Part of a small language model's weights.
Size: 26 layers, width 192, 4 heads of 32, vocabulary 1422, 10.9M parameters.
Training: a variant of SOAP for these matrices, 207M tokens, 3162 steps.
Each number is 128 + 32 x the weight over its row's rms, rounded and kept within 0 to 255. Layers, rows and columns count from 0. Numbers have three digits each. The size before them is the row's rms in percent of the matrix's.

# layer 11 MLP down (transposed), 768x192, rms 0.105, rows 615-651, columns 0-191
115:057136067121120154078158157138174110117113151117148113144116179142117118098111171101147130135170098134076147133130097105120160135127131120122186075083141140131159108139156130198168112102134185154161128140141094147119136121100155156123117176134137133195100127088138183094115139085121159135119088142127124131081168145110121142085098117126138078135189138198160133091126097148133141138107098175133104184103120103188114145185103107085125106080193075131104153126050128145098151125153148109160189159156082085191100108122140184149131125115111026144171139195169170112062133036135116142
119:155146135095142129074066163108108127104114104150098162201092113160147131182073163135131126132149083081145125090148138088157115130144163119091145145142106094129160144145058127074138118096172140142107103127152190192105087166088156071131083165092149188144095177169119103114105104104116175166174088120124132092086179114128090094172150121156133140091145152135190134089121135085160134101095113123116142171168164153086127128122139144170059062108111192149119135161124133139041122131150172021164119086116138118108108103097160094131115155123138076130154094153162180079121100081126141134
109:102089188117139084142107148138137152149092118136144055143131125128166111097186146171175128186167153092121100179036092140130159142109072101128086089165138159101142129134107151131152169107190097126136150125118103168173125205098118197169134115166134202092108148125173142092145186169148096094175141143155104065185099102164116190073133132140144225122099095141122136188120140111102128161140067150138162129056126124166104164136124150144130194112141102133167114113178121143113106104130169118125144094108168161127106146108161152116113127146147179123152101169138128125097158087121181092
105:080122157124143102107146125128031159105174106126131086139156166139134108102139122112135104154138137107131143161138138094128147136117112114130094138124111070145115156177088193118211086160102110153166161130109110092136198124118137153056072084136136125163129122126101171137130159150119100162212143094157145099127131075120161115190092095169095119182124098087100140168200134117059123093117109190092112146126109089143093117171193085113147111092065112123149144149159173137128131151122138124087184124177110100133134135175114159077085116142083178130104100172189146090100176094145210124
101:103120113110117114176103139055155140095129132198092097113112137149139095066075147156126112095085117055150085174128158107161150089152117112114111154077085140102073110132066092137094124125136106089125141151122130143102171092154119057129212124147151112134087075113149183161119147167167111187137146136158110107144093151125137142094163155142160141056100086112052102156138149151151106117143140190157176160107036128143134081092120124120098075155108098122147095161145106132162142098135117205151159143147145129196068088152139217105167167118109119103108134115130102115119132110107122175
092:138134133161119079151167099125132096133095114129199114083130144170080131136130152122184140136088091116160072077157075130145120134139139133141111118164122120130107101138191122241156132108124144181117123094096062213155155131142131134161136198074175109108180162157084098103156134127093116129154157104112099148083162048125181121142135195113158108126180127121111098139130111119102140126155087090143090152170165156087168137130133127165144090085129148156123152164154096152126125167166132106174105091121057104139168098137161161151111100105171149073065129125060153082151147068106153087
105:130154146181095127160097113109188112162110091118178097098113110136100097077122110141120171138155092100110121163143136098140122133079076103105138104106138176172144163130085090061122082096076152170079143104080097117128182092095190111125138148133089141107124075145121129112098151152101087130103163122098138178114132112167142125198189066122150140074129064139055177108193161121091162112103128144131078164172126149078173119169147117104104160080110107116105120083124128156088128123125113114118134133122133121145118185203085168142159199160146145079152123160145166168181103096091055151
119:123104128103108115153090102088077114132107137143139185106164114130154152135102104088141074125172121080117094148164125101123092119142114148161106088157171114087165100106154134124081112141143109121105108058127190093128149096153211137104168083124120134098143104177183103083083089121093074112112144127139125193103152097153171173113143145136165102135129089079144095148086122156136063094124140106159138101076139168096050114108136093126081152122115135160094138134103117065081157065125061185185033173150106144134169110061120110128103095120109149160096188192139148120136167124126169140
092:087121127130138158120168114120091126090082096121121094089108091088173066116106120058118119148174179108143141178137182138125183140149125141134181174100159126149175184091091129100210165113106107111129128096124097126165122110091118180121109116081168121142132103120072096088105079070097125096158166142092140121082115139133131098181169111064168138134054105146199090092110100144163158165063135108161157099108086154152125096174142146188128127133177164186112105121117137120144109162128154080194185151189146122138099128104119159180159114173175085125124144162116110069117140148109149143
103:132094096143114152137123123113170136114128167106133146186081104115161199146160119076220141130144150092105131153159173134137064104195180175078117095075148160163058153163116105115177127164163163106118128115162140160120108110148128072162153142143116156182130173127153134068109137135114139058106103073159146197094134141130104140120145127136097111136091123079142133098112074083126051100087118156132159148128101069100167116090158172143111097103133082100090087062084183113181131086155103139118121162165135153144120079101127115137122093108089159113172151192167128167119108178161129144
114:134141098137094098113151156118079118148177123076172229187137183127097145151174099147108143126126123145143140130157146156142198110137135070159149156099145137120115101152169156140049150146071152068154121114127109098074080093121095144158167185113087090060110134102188121158154127152163122126112176100092150121122156171151114144118122138158114093134141149105102129097176105136088158138122159087154140111088189070057134148154099163141118139185124120087079119112104113190189144143135180157167112100138128172187105183098080121156149116171116146138132219147150094130110144133074137144
121:112096156104114134113118143110093201089162095104128123105093141116163092107155155143085146144055088065161174136082158132069213107116124204112127115128078127102136104148095141146107151128092149074131103134142139111079141102109125098173093138110092105094151142084155073134147110089114101097174126090142201111095147096064136175093157117127089101108055086184090077148208131147118101133128081144111144107083133089172125126129108121116136143092095158133144201135063110121171169089139128109094184134109102113162110140093216105147154154120079117137111093107168144136098178112127153133
108:127157128176151149154172174154113062094142106154123106136099166112119122134139133073141139148149103084092123095152121154169115153102109104132113101144124096083078067167154106120164123145142129147066110073124105126144121091127115164112110099087179174166116147073139096157102132207156091123110090202116150100116083096102121136134141124088114114153180114143184193130191123091212156141216177110112106157086132159152119094105146111106132133120167101097189057096149108138117103121107110160122133115167185170184198116112185099112151139085049133111147120124066099068144120115132115124
090:149108127173152035113165149107113142201086099161159157132125150123157097095096120142096191141170168120153131099108101091076085195102125192125122140145145091155099117115111084111123156144096153113092137151168148151180114095124122096099081134120129172111150157135133118153166136192088142107159113162147132165131111171179174090130188113102129103169129104170151111105082131122151135195158138119163121166101130148095100157164099101090194107054096146145141089074143169195109107202159100132141095155116124142139193143058144124159051116155074123140139145090085104127137119091140091079
105:226131157103188159099088125103094208104076135117120089123128156104133173156122135120173174147097177132115081133130140114166130144139151122154109172141099121094169112157142149191108131153089128107132188124164114152119095152172124096137179149093163127136130152132118103126090130122148202100069121115095123121070125143139105146103182136128182147122131151107089132118068173151154114122086085100184161139138157104055028164190118169121143111151136123137087104123161179166119172169116124075131044129093143116135144169102083098106192154145103096164142110116197094161129153111143120164
090:118103106145156158087091114104112152099123065137069155113110059118127167128166134154160136167177176107092109136173110117156170131103115125101052112147120137092157114158180096131154113142113155155089180108129070141149177102159148123115162155168151147087209126080133132105126128153159114117112141140110118094158158079110099177208162107131178103103080152060114123094156134138177177163127104186104154101097141159111149109175132155106090089100068130133147111161132160099149177194097163120157135157188125129110215125141153158131169150135106124096120180182110139103160121138214172163
103:130100095099073139077132122189106138182158144102140149149148082112072068121159081098142139057105117102157139115068087143170127191107154147157097143115129093217099133153152083150100047121191118171099143126137208127119170034092151145157099204150090159152147100138133171132118064125146156109071113157122130162154159053123146134126091113145149093169147131164139122139100118125116094132166123148099139114134102109141168128125124145099124115077078182123120084141127152109127099172156089136107123178133114100085169122140109141129162170110164147067117168159137119133086066122110174143
112:163169162115140135151064153136162122135128102171151082131153173143155145163137134116163126131147078172052063132159105163093111146117144149168141101144107111103147136097139100092116138169164165182148158133135084073085105153138124160097160129128091113129057137159174185102162098182172089121181137109126125089164084172166137155151098197138126123129141131125098111135190098134164209145114100131137130113124116070125149108105117102080186152102106130114164122177150096087040163157113146133075107124135157147121109126150133143130064159090197103054128138179101161065140052099117143144
096:072050103121161140131210089073124172173155119191160130108069133096111160118142165132183080150101143163165084161100165134153134166094122175136125142138122109160098073167101170124145097142087118047163110125136138137099100152159162160118167127165103140154136126162113160106115138117150198178091116123107152147108106175117164179107114081060147174071132140199126135119094143115120105100122145150181121142165108163115129166074120130086117135165015106112113149071086144109118123185085154158135124103095069135142122092116121165135127176163142094098132075132134112128172120113152116154
073:115087073129128156097134188110133129100116161120090119108085148123121096124131153130127160110127076093184168151124061115125118228107183210079095110093121076180179119161150139117086147126109171107152112143094134096157127064148155190152160102193118103151141116120119083172111171065169144121125111112170124181111118082133170160080093130123153182064161102113147127105168096139117167150140164097137079115136146161103166139088124130091104092140146108069169100158149121153123105068085207135130152141084088172132107175112141191109085103089141133154118152166087117118164125110133119103
101:137135125115093104217150159091154118117174113148138128192151161091147124119150129135181116094071138157080083143062070153139202151207141102076165113212128126172107143142128113110089091119104077153176118122138167122171129149129113180104140092127106116110089170186160120147129111138117090091169107143111146131153176147152168089106141151132075148117078094088131161188125091125131169097126171130154149141118149125088137071182088141112132110146051131139123124134142140103180125113201140154112154158089135130103160137088168155184126116083170156171079119079133192084131157133161121170
102:144146112110109127160062121157147176143098098151127113120123168121089187147096091098144097139107119125117133188126094085131123128173139058147154136155130129094077144131151095119144162122114153142141119124088143120118152085111146175102062058134207158095180123194151134180146176106121085161116097151143114107130151131152108113160111161118154121064097203142081177114091103145127106118125072087152116118143178182121066116170128149094071107120202102126098175117121158111097062135120077063172096180138125130083092139186137108083112113113092118160086151143080155185176166099119082144
084:129124163183075116154158158135171124117136163114154141131152089132071034139139106122129110128101087161165127138138108137118114129107109139057153101162155096116163115096207186101158132128042120118088163131076141099114107084156127099107113108126168123127092137150124144141104166087198114157143164180096182089116094103089174085122099200105127122038176144112093113088183183135126152087158128138098144170163204174101157126110121111136067119101106143120133186127111109105134062117115115099113122171117112082132096138099149118085133073131129106114170092136156097133109120157157126215
089:082142116119139099111191131130142118134129151153091126143123154098113089139165072124128219125089117182177114131124101111093155083160165119133146096125121078127053157115159143129141113123106197104134147061163095047074112101155194087117148168147168142070088112159125144079129105118135193108106185190125115136181151208103151114121123104117159095105173181119154101100143111155118139132118168140112179128139090199182100116113118153092109078135102142145101161136160065103172146126124141173127120078107144151055084124115114105147184117151124105152152121138089067140072119093112157099
092:094164081159132102161107119116119124067142102140121106128135088087147119087166133112143169170105130152100148143150148136129110085116115127118180092086165150122132097192106139070135054155097114121187153107116145153142120111125133105106150054133184156121112036135211137100049134171156121142125108118110092184124072143120158066157079120106076134109113108071128100098188129123166110136079071159170142107188114130164111080117145154128134081124161077098180048132081163092164133111135153164135155101146147141163085159125096132168104171173082139123102116156109132138142165191086138145
111:156114125115217132131105099139078194119103164111138114085097106174144119121103139106128163123145064122155139159166102152059111089159139136101149171107110160107128114152106174094170135135154165131138138090098158130123109115066100117154068110145160110098125100114110150088159159116133111116065125096119138167111087130118072071127134139093117117127132164142129085170103045102071109106091087137148117126189112076160115142153122145170145084109157157145096079175123163160156195144158089032124091112095123107165109104076124117127098103118092115179118131178206112031073122115099164102
099:117220115137163124200166130153137145141166165150115109115138154084136127082124122100134113150171073129165098151134081178147090128116087099126142104185182152138132130130140089130114153163092141170105100148125063072094167134145123081132105133141151148126157158169171125123110129107109105142118139198140113040172127135129146113101167184118155155178098132063107045148130153112146124135048162119074105106107167135157199110152093109158150146057090143130104145138171151129086153098137127111132145192110153130093103138072174058137152132109158131227134106125139082127106167113111172104
101:185131137117135116087152124126191135155099162079156172127137160131118144127107127133174071170099172111108129140084113137161158100098097095165149154159143157102130130106138086133123122112098086129158081163102145096044200139132148099125103129157097119139098135084128172149101099147072081165137143089182168127106075084148175169105170174148152141090108131147152154132200101111074119109161089123105138119093100051108140111117102087181045154089119157188081159115107162099088133117130090072103131218142139162149091120162160142187142071111117090096065136145128083137099164131139106154
079:154170142132157115105132145147098157183118081111163109156174120105211113165176147124136160095212168097116147110123136132109100202149144120090116100138148083059091141108137109129105176123111155111119132108144153097107191093130127149133059080120158100071156119178142073084154139156187120096130113171144185161147134087130145153125120159088117111111127005144109165161157126074160149048142138104095091150153146099165081100095145108185125118100131123101168125099104129099115151159085178101086084133115099107141107092121104123156099177138092145152103126226110142127137153094131132128
104:110122186115135115075174139146137127091131087152115072114133180090113188147209134088129157171123120119109111136095148134155204188071178128142185107124070133138090159117112098161079097132129119130168112129193134165070100097186146128124107137168122142172150079083164143169141120145161069173109134114120121091133126117174133126113134134097205096113137142154124130199147171148065121064139147052090091157115060071145153152092093110177155110124118094105133130089139144127139123080150088121110084125113146096109108078128113109097151166147154129102149151140112115122102075080206166123
106:097139147103160115141084152121133115140094076098057103130109157117119109158167164113093115169174107127111130187148109091148108131122135131112128098126153155107093125147149130172125135205109139193115089048087144154115153120143098110169159164138107111113150139145111136149152158101112178145137141130105147113091121127104181083154168043111121133161122109134111177172100070065162182132146177145135046138126203138170169190142135082125125124149127126159096104129022042140181084118123125165151131139152153125204112176146113136119175149161087145123137162102151165058152077116117131156
104:139138065176063174139201170125112120143177111105164130115133129088168184140201220075119080160096148134118109115139161147123160103097129118134071119151164077156091128129167153168132118067111066161145141136157077101090107151195123103115128171120141128158120200106114136082062130120128113110153126161107105098097146131148114115127132126128085089078144166139093182137097104111113117105158159133098101166124111114131139140150093131145053143132121112142091116092131172080147167123119130067093093164160086190091080130049054173149137092133139140107117157175108166148143072140159136138
108:162181160155144162067128161078130131156072163158168086075147180122142162154104146058139149100126160153146122069165108121143077120141104167088096092096139132136167229116093125154134119111108153169123131139147143151103145076065097101088076078126178125077084138184079147143134092077152071120135151172159100201135079111141155190118174138134158146154166146162120103172112140138111109130153146152127105143098094168131064155110142153133146092095130118136168118092084190121145126149115132099119146116098068153091127146105114105066072050132097125095151117110120118127124142059145158116
102:113139104135088174140117113146172146082125107153118153155144186072137044178135109114108079174157144113099178142125128126109188145154112131136141134092086138114128154131096123119108112124156198139144144126102157102184119094083161146092126119116151079103102127108070157106116084106120156171194161184100126054134118054135156177147104115126155146138114128106132193100140184149125094120161087102146124067099118106108100123096110132152056140166186142077173115128118102172116115135110198157148130096131172137172171185059139128098132083143167166081145077158150164095167122142179135206
081:155139107150142092169138129105144136096125138155066073089178087179206183142154171095155109155144115153186088136115182109067135111139138157113142178154092114163123158117176166089110085115078129115079108133121186130175152184085157155089134099137113070113137111111154145092109108159124147094213189162153122152125154118083133172120127151087080154147139159169061096087080126134131162130106117167094093123080111161148120100129106108125200080146114137121182100112162111155164106163153078209095110108198177145145110147160084138107126101163105111129081138123124141113163099141152087110
102:142124161165127166160198088111136117158136117119136114216089171106163136113146138132148096123158109078085098158139114099061106140126123136132145083129137149055157148116191081177174131112133099120115107111096093111129149175143146077129104146135123137111089109104145133151172128154114109166118136139173102060136119096148170088168118108111154123132142146122090113147191057107141135123137161144166088144130159163239103091128144047115126111097104135101140121189063091099100068073111197167071179142109080174129133156152140142122161100144130160095104054129094121084089134117143150073
098:133100094108125127135135130146079118150192117156181066104191124160069103144142153140126156103142111157121138147134134034138159099079150137144141096111171147107126187175076148122179141154138128110089126149146094116108118086178118211107141211125132106119148052128119108177139163167142136102069157039107127152068165120136125142118130130104092079143124121136066137129122146198094150126196194132140105183128135174115158126091157143097131146083161123174110133168105124129118129154113135145125177119091113129152120121207084170114132073083117100172077114176101144073156128165135155122
# layer 11 MLP up, 768x192, rms 0.148, rows 616-651, columns 0-191
109:148141155129125148078107142153105143110132112134121154139160126074092110117113090179143182124167109149078128110085115128112187146140074137131144113139115161102085164124072165128119100123147108112124160068090184172177077071098149098148109114075125201150106122164169137153079131143086143134114157138136089113152082143150030123088099097145126085146121188130134137187144114178147127131107163149129132109156167049116100124159085136072109172081062117176125118137125122093044191118127153126147156174074186153161088130170169133105106105184123147151105166111087149102168125143135129201
099:127129118038107141128107084116137132156153143166077091182148100109131078122114181176106061152140142151138119078143133150101160172141045134117094144155130126127133133078172111101111124150137126108153136180110162174151135123119148163129192134144105150144091109096141148139155159098097053103170061102127065085096091148104087105139122116127171127121067198155205062165117083164117097123169179092157158150078089080150171125165097152134161154116137127129118170072160126170104111114102117169077109113101150179120078192086164142158141112096107115110145139165066103107100125118149115105
099:172131077114121156153070121154091111089106147071154196108119137097139123080129124126076113104098093095143173160144127167167154134113190129134141143172150132061156098067148096134061139129190124085204083113139186171136102153125148126168172153130112130070149096117086139084189144059111195112087156180075101117133126179142091177144161148114156105136186139185146101109120133065125085159135143077133110104120143162131130116073099098137113133136157080100133150157113110152154099130112070162116125089136106137147128130100136097130116084123114119125136131145080131229136072066114094134
096:180139127139135137105106099144120119116177117087191087145117146110131113159147126140089125127111060136111112121172033113133143176129073166140119113166141107138183125155159118076119093114139142175140127165141135084094140118149138160158124091166121118076158162147110095080169106163130120139095128144167146112131083110077129072133120106181153134078175125218207162172124126152137189133152177138104100137131105151156136145142160098100138090070075087093156119135179107199132132139102077156152118143122117171053093240134173160094136140076148128090130160137113109088107087102132171091
097:144056120115137158122110127136163114165137086136064071136094152088174154153112156109080096088124137093092193118013151175129102158070134145152148144111170148125143133127128132102102133118152132131100173162107154135116095165077117130127120098129085075174137062089151157139131139155147083124069114154073140121151104138124129167172196041109135150124142154145129120064130192146115176081118094138094113158083132058145141120163201150129099178177131082131097163103098150116153087126099094099106090173104178159173136113070128117139125126108067151135174114133149152147149128178135154137
107:219032108114184135131105135142088201089138090094079140134134121111165147132154189195129094129167128154158120146097123153124099122148136102158125130102082088112097117109199078107122107127166126154166104123106082093080106124130125107192132130097127090170153141139112177145138153111191151059202115079111069090142112154150098130104159086140108132131102132130118154119092189131137106124126120168072172118116156093186129122133062169158170139176095137125104133109129137125167150132127155153160182098172109067074114141088097127080091107120158180127110088140192111155161130102162170136
100:122129178129079152105110161106157164132145126105091113115138146127154101117144129157130096139131060147179139136070110117171067110087093163127166183153091079076120125153100127031149090097169127175187147165105130161098114179185079115140136074166108057119125111086109112135184163157138148092110115131136112099118167074109140146146114134151092119095142188051113072146101176115136124184162112089099131182150126093112181153114152100127113161110116136136152113158069085152158132163130124145130124114112108082058139063110121203108151083078115173114139096135143152128156077181120156096
099:094163147122120102118137120140134136161153131167129126134142096141147108168144124172180159141140083103074150178176101095145163146074121129187142119161088101120076102097128172135060137181159117108164095114112146092136123080154155151081150115199117144125180137162110155162146111174123128203104124128143160113114060143115115138108104155197119078157170147160078107093044113126115121133148119155151170148171121115148119168138125102060140089040156139081159142216128101212102137157098075149067132082124111112114173119143144075152066126125080123117125116102188131112165098153123104116
098:116096102087165121111164137191115097132171128143156139168156075153195135132120100153071117110156131057133145108077140102058119153151107125130139101121105143176173152116102126134091141109125137120094088083103119105176117146088108156178158145106136165127145140133122154133139149221092053164112158080154108121137087170097116179134097110151158140091147135121165101104127099134105105074155093052151112129108106114146149080153121135149180081122112119114122135085128140113100160115099094212150099191146036204081143106107160113116153104166147145155130099194077117094115154193088151080
102:157189074083144134131167104193069103166128134114121157136133085140113166135148111121125139132102114114115135120117111105111112185111156141131114095166211161106107109131103150112127120106115109099095129160173112152137145137129110138102081149142089100085154081113075090126052096144121073110116065110130192099148099158156166139140192099105135166185148103155203156098134093113110107139084123128114060136119159155101126084126135072156188094086114085115144161085131164154092127177118133127105131142104173125167117135224161202190132084100186114103162104103153131130062112062152177125
109:189073080109157173139143162178090160154175157066099141106149130197105093107138131151120114076145115111099083116123095084124126147131105123127168068151160144091155128111124102132124127173180087128108120129123154128110141120190146090130145072077187161198174087036102153074127197137168136098135142123081170152177092122187083113112124140157190122164109129137149104173184149100137128165051081095097134128132176113145135137138166143145166109145123061124125072117165160118159141132124122121086151152088103077131093101059120103095083120112136098103118152118086138113144137175175137122
111:113157119151100106095131157109168189096150120113144083148104100094163146097149075143105171119077103148070181129087107154124150152169086165053141112126106168131120104105158100068127169127128144113143144123106113118162160103207102130134168064194143096127127097165178170136178106089025111113121103079128083152137107104156132103109159152199095103096099188079131110164143114132106139102077109072101129181087117114146180124081082151190080138118097114161109117196098168093149134127135144139156134145112164062115121169105115093127091085119100139127091145168093092109134161106165109110
095:112148134130112110156124121093170080153149155128119121131132170133125179081126088187104074091117086120170132136113055164147156136155099127132105140084100219107149173139141129117166043113123137115161127080154104121136179123190141170144157130124115116105145102117195156146078165120135120145102111062170123048148176102076060111119120107190115137139106157155126106149122140130093092100140115132100161066126090118124129116142202151071088142150199147141160115186142111127201141078083088093113129095160200113142085150103110112104166165138101150125105082171077140134071121162139104119
102:097140127170146162145170085175144127141202108212146153116109148155112161091143156149097103185128092143093114114098130145128121175136094102137107069130101142124181122086156096140191168115130118184142124122103139094104176118072067120126090074146155076135134086123211165122147079178109112093127142180136122114107147162141108090165184068159106123168100100141106062108174119079111104125103139121135080107161055075138164141080122146106139077140107130122149138123078142095171081116176199111129129171129093147107128068110136106145096156154068159120160117134148131054147098157142087117
098:157146140136124113103110091150197079130165124164157124185101171142163082148149144122112075111156159127103130167149133148089165145149088114176217171083096101128157095125124113125179111131126113133131127067152166166125114150125100067084142173155121109156169102148168162108165094157122115173197134113146116181078131172128086141170125132061159091100123148154123123064170094144167131152094099151147056122175123073155147151062129145119104115161174102138127105101125173089160103122132160118103078119062096102084177091112131078141164155145178153117108101135128105095108067082094108056
096:062127103119115114139126121082212142108097127110159096114166163129129073158147153152097107144144091118194160107113106115082076123121127145057195130117135166176077081150169092120130131107122119157099148089160098103087108061104150147080154127159109125137145134131109144145150153139160105099109228086177173111120140160078085133116126143068157074105146150129118191184182150116125146185162116108104156160151174108072093109112101101098123191119127093132132167147154174149161108110093092075156103157141127097159116062187106091100078138155138122118165084095117154074161148139111126081
099:127143117118088150182163145173162154134125206119137136175108141085104139144120074138107149134104109105109113107127199135125127146123076197050136138144208138170049151091153127076173093073148043127114161100156137134128145122144130081147092162110143192163115138162150146078196128085148125137130129196088157103121129100097090123126112176181091126072107138115093128121114142099184165117145096160166139094150130161145104123167111151169153176143110142151072149144110132137085110146152146148119136156099107093177147167160134130130120114035102087128124063154111133115074126101117144051
100:192130108174126058132144155140096107129126170071101137081188144132086171153133119129110174126128101140088142139113146119098096048059156141106115064072149142066113169095135127116070143155114155173177143107078109137156117093139125099145126127105134132077132111074126138090121111139146095075126148091179145140163130153107109151169143185192133080151076089110173122137170093153104175117180129117102169075084116089132071115137093144154121094121162139151145097199170095131149134143118110119104143120140168071211179092112138148132158069111078151113112175162078088118119168114114165098
082:145155191101082104146105099110095084170179147196205106101131094124119050098092115133131165125115117126108182155141128146055163239143138147153173116066209117156111115075111119148160110106163130128125144133143131126082089133115133118134113138097133117136122119108094169112150164132111135140161159110103074163155123098125129137182173104041140132107156119149165141105177102139137092151142134137105151121102159098114147092157136120088134188106131106168120143141137130095111131152112207154159130127117112094172151070086081145151086097046085123078155142114084116086116108076203165105
099:065144140166139099132104086173142174162092101181108089107177146171105133101131145143117148132103088196164091166116169088114093165136144133151087157148104188093145115189121139144084101162138148061071176156116111116108104138146108149143093157143141170095131122066104113157138132165098125076109114143158161112170114130120058138162132073099151074109141128164153117181068183104113104132156141120091114126182110103109196163140080174147183183113168156139146138118097132188103168093081151154141165135164072142156152107130124099137101154116172132101143118105115113111024106166126172071
103:130168124117127167126140133095158119170103128136096104115093102110159121099095138120122175141123189098103162156078120113118106155072064135068126058144131129170172091175118108122085100119160111144146123134094109146189118159169096107121167159121108071140091157105109103130131094126062167061150117162108133141226150174095175076095120069134117103161136062189139094111146139136089137155078139134180089134165104089106138159066129114120125144143079117074077127137088082129138110112096103178080156177145141109144176153056068102134114124174129127147138116112147197085177128167160150151
097:096144084111147137135097143151198144103162097186159180130102189172159158100083119144129101100148133108065133168077062108139101111084148098175101154127150115118112132146048064168160105102177123141170086150158146116140148166064145112150132119144100110068164176167157125119146099182089153123081113103176071075101158140152096123128141082139142176167145130140136129148075069143195122160094089111166121118096110107141104127170107150109111159099208096095065107138114128166087144179124112097119083143137131152117071129124148107152159116094152098190092101163087170125182145110104119126
096:189094129135147147175106113102179117114101097078161120167167112143120157115122149088112107145141145085110170126085126183154094124077101153114139135115108147144134105157115117100141113148126093132118107155105168098195148157079140167073113097073035185141207130119148085167104153131129110121113091163116134052107107074125058079116171125165140156130062066149109088136102143120117079091107056108086113107114170099087135102175149150174138135129162094133145136163084183116125162111170104164162117174093147106182096131125188147136114121095059135117115123143103167123170116085159062158
098:139102092084100086060117134113118140137101121141109166178111102149150141146155140165074095073125166130109132168123120109127094092165118110183142137130122126086170103107143152125130162102117132113098113164119137117114103180123077163147114167122065169142129128203100101139158149147081129062147135137137125108121155064143092134157167148129254153149145172195115142131091114090077114162090130136134188116158120073099120119194100142155159124138174150158128115107123167218076121081139094176109110157125124147110135121097134088102172071064127169059139156106143130073058113161148122167
102:079118079127118092109092102146125108135142122169203134093175106115187117132129154136128125088128100079134097147119151154129112068098155154152142144137107117149123124098091174118119103156131150207104139116084161103168129104142141106137121150117144188168104155132147136133125124114055111129075151089105089099098117167126119163071062133114194149062118144106147212166131175094106118074122111190144060160200111169126135099136088177141137072138096138169124118123169117120159074133108087128058178154165120196131112096168096136141147115079180076188120081088120133152119119100127073092
100:118140121132135165129138125109125092102093061120194174126188119151148124119157165159128145189090149150133190129096191098110173106144138142122110127084130137064132134171095168143095048137119196143182131113162133170122098136127130151166108128144106166112115062148096131104141147184092123033099125115140145143139152130075116141114167113099196099103072141195109172150127135105073152145157134127139164152121147083108119104112101143087082123167138147093132106159142165134129123119072102122094131102114094112122095106197087155124093100209129133032145120114114159055103092143119048122
101:135098117081149121155150158133084152121182142141123137119107150138114120176189126145048144108164078132139097158151193099117152188146126166106179057098123157147105128153139173082128088161130138094108118090144145146074131139130119130171163119118151094142135117090125130104155173101165180073123087176129092135198120148205091100144137138146116112132139125091076101123086114125156102158073103155116100103110207158093150129160149141103169160115117172084137078160080082171122082158171138171056097099140096129179134114150097131049112208112141124104207129072086141110144123121132143139
090:190129075150159074078118097094195115144152127116146092140173162195111150113105088165109094159071160157150114154144098155189129183101129163124117166101083134103178122141131114093149095205162147082068110129089091075194165100118146144163142129131132140063152132134107172159091095095086123136171162134138112086092098138149053159118125127137087095141115109120144117108158162137151062119104110086129148122112148121077159162158083180101171129126180205136127121171121127206154099120169135149167151121144091078179132161117138122158143100156131147123173089116093162185111155167101114124
101:130170105085122063102124128133164153088143133205113088100181115141113111132132148119111107047130152104195112105105119088116120062167114145106142189080119159102097158167141142133135082170156103104072161094127107096155093093101114142227146135107112155115160122142112069144122116155095122147155183140124096137162095136188070160149088064146153120070136145120107131091123114132136150183129122146109125176114071109160136160116143072164173081132055167140117198104135090131143164107061140088151155103105115122166152147082111160154135139113154152169138072079131070144139182131099163162
095:128111147184145139147127125154142148164130155143188109064046124101140071159184092097129161155107115152079132080095081103143120229103101133170159107087121118177139171110093140104137154129135102158140148134157129095209131165146156153094135122105071023156126101102165101132180140169157109135133080139161112186155149131089164148100191148137118143120141151118199091107163100155063104161065106110115108112171150151131148134137162155101110138119084122153160061137120107090159110138178113106098113057106108158138137136125092119126175196144125100133142152144110120144087133118188088097
097:136168139119133124143129114172100163131084127126143179112075138099165091089159127133089151137089121159093127106154126026067133168127106156106140101121128139177107179157113156143124170098151134151111053151136196112086137150114177108167096152133120149184132125101180121151132115149109113081144105125159038077125137100102140120180094095126107079133061115201106187178092127145086118153143100166075155170101137119123117078135111130107159156128140158119170117115118068166110152103194152167117131106164088102107048083144157074121114103146142110098198146121092128191148145071161123149
102:063119132158089121143115116084155130154140139137127089135123082106126135142150124163149161121101072111095153130134145135124164147154126160120123133104135146128161105088111087078088166093084096149082047146162178166115120063150125161114107171155041110104144073085055159150161144154140091123068149071054127108136095176075169135119095145138110159130115160104124092098151163142120162133138118144078142151174108085164169138113157087121109134113097160204102127098140148141155117103065103147152093076132174143116181128165117101072194135107128163072112131143079071078114148165166095057
105:163110125100033117064096127176054132097130133143151067084103104102115142163083146127081130035101127146152082091129084157128111175111092132088047151170121141147115137141152102103100140102113134135118092153140127131126079127175082124130176157094144139137090153096148176165178121145111154152109148101113138130149128175146092194074098126153107174147133128126197114124178160133199107168118189139108094185127115143166135105139150155129160136067092122117172095078096186060124116101134118086138142101070085147176164098108072145157127125124128106124093161128132188141150143081145154126
094:143126092126114137111143158117122112152121131093148171125125151105095069057118172094146194056138124105150139076175107076207106141148128111126165119103114158111094140070150139109133198144156155127160119064155087135097071149173083114116102118154142158160078125102069138097138117127106110150049112115153114123152098175144105139162139111125170140099164152043190212122188126146138154133084172080138131124146136104159136137088141135128091121125121168140073151104049153094150140100138165149140141081107079128141124102107102125155135143107163147151101079155099132168064192069140187122
103:101129101144092117148071166137144139168093148161110109118132124146154161136149075104102189079138137133114171112160091123165117123125105146083172081127092106158135181181129095113099104096126118121085139148143144116119073064139105205092156092168144099077159140132169095125106072131115119149148164135104180111126108104105140143118104168121052157134151087144065171160153086154116135119116173156063145145176139084111186162102116152121149122130067123210117104132084061087115142123167124159069161103160185186086210106083117130098116195090119164129124085144132144134120062139127153160
098:115195115098131141150128184135132131106103113107093154124125119107112182190156097161112062118065114103062163133115111159075075148152122099117141118113181100172106094071093143172143134071155123114126139177055142080137149125112162142153124098159162112187111136114126150028125148135131152223135195171095114112175083130142130167110137089095110126110164151117095106131170101143168139111144136128190138110147106048190142161169135111061157136164110071109177145143179127107098098139124113093095123077118123135095116126065155088159130172128130171089128079100153155168116128122136154137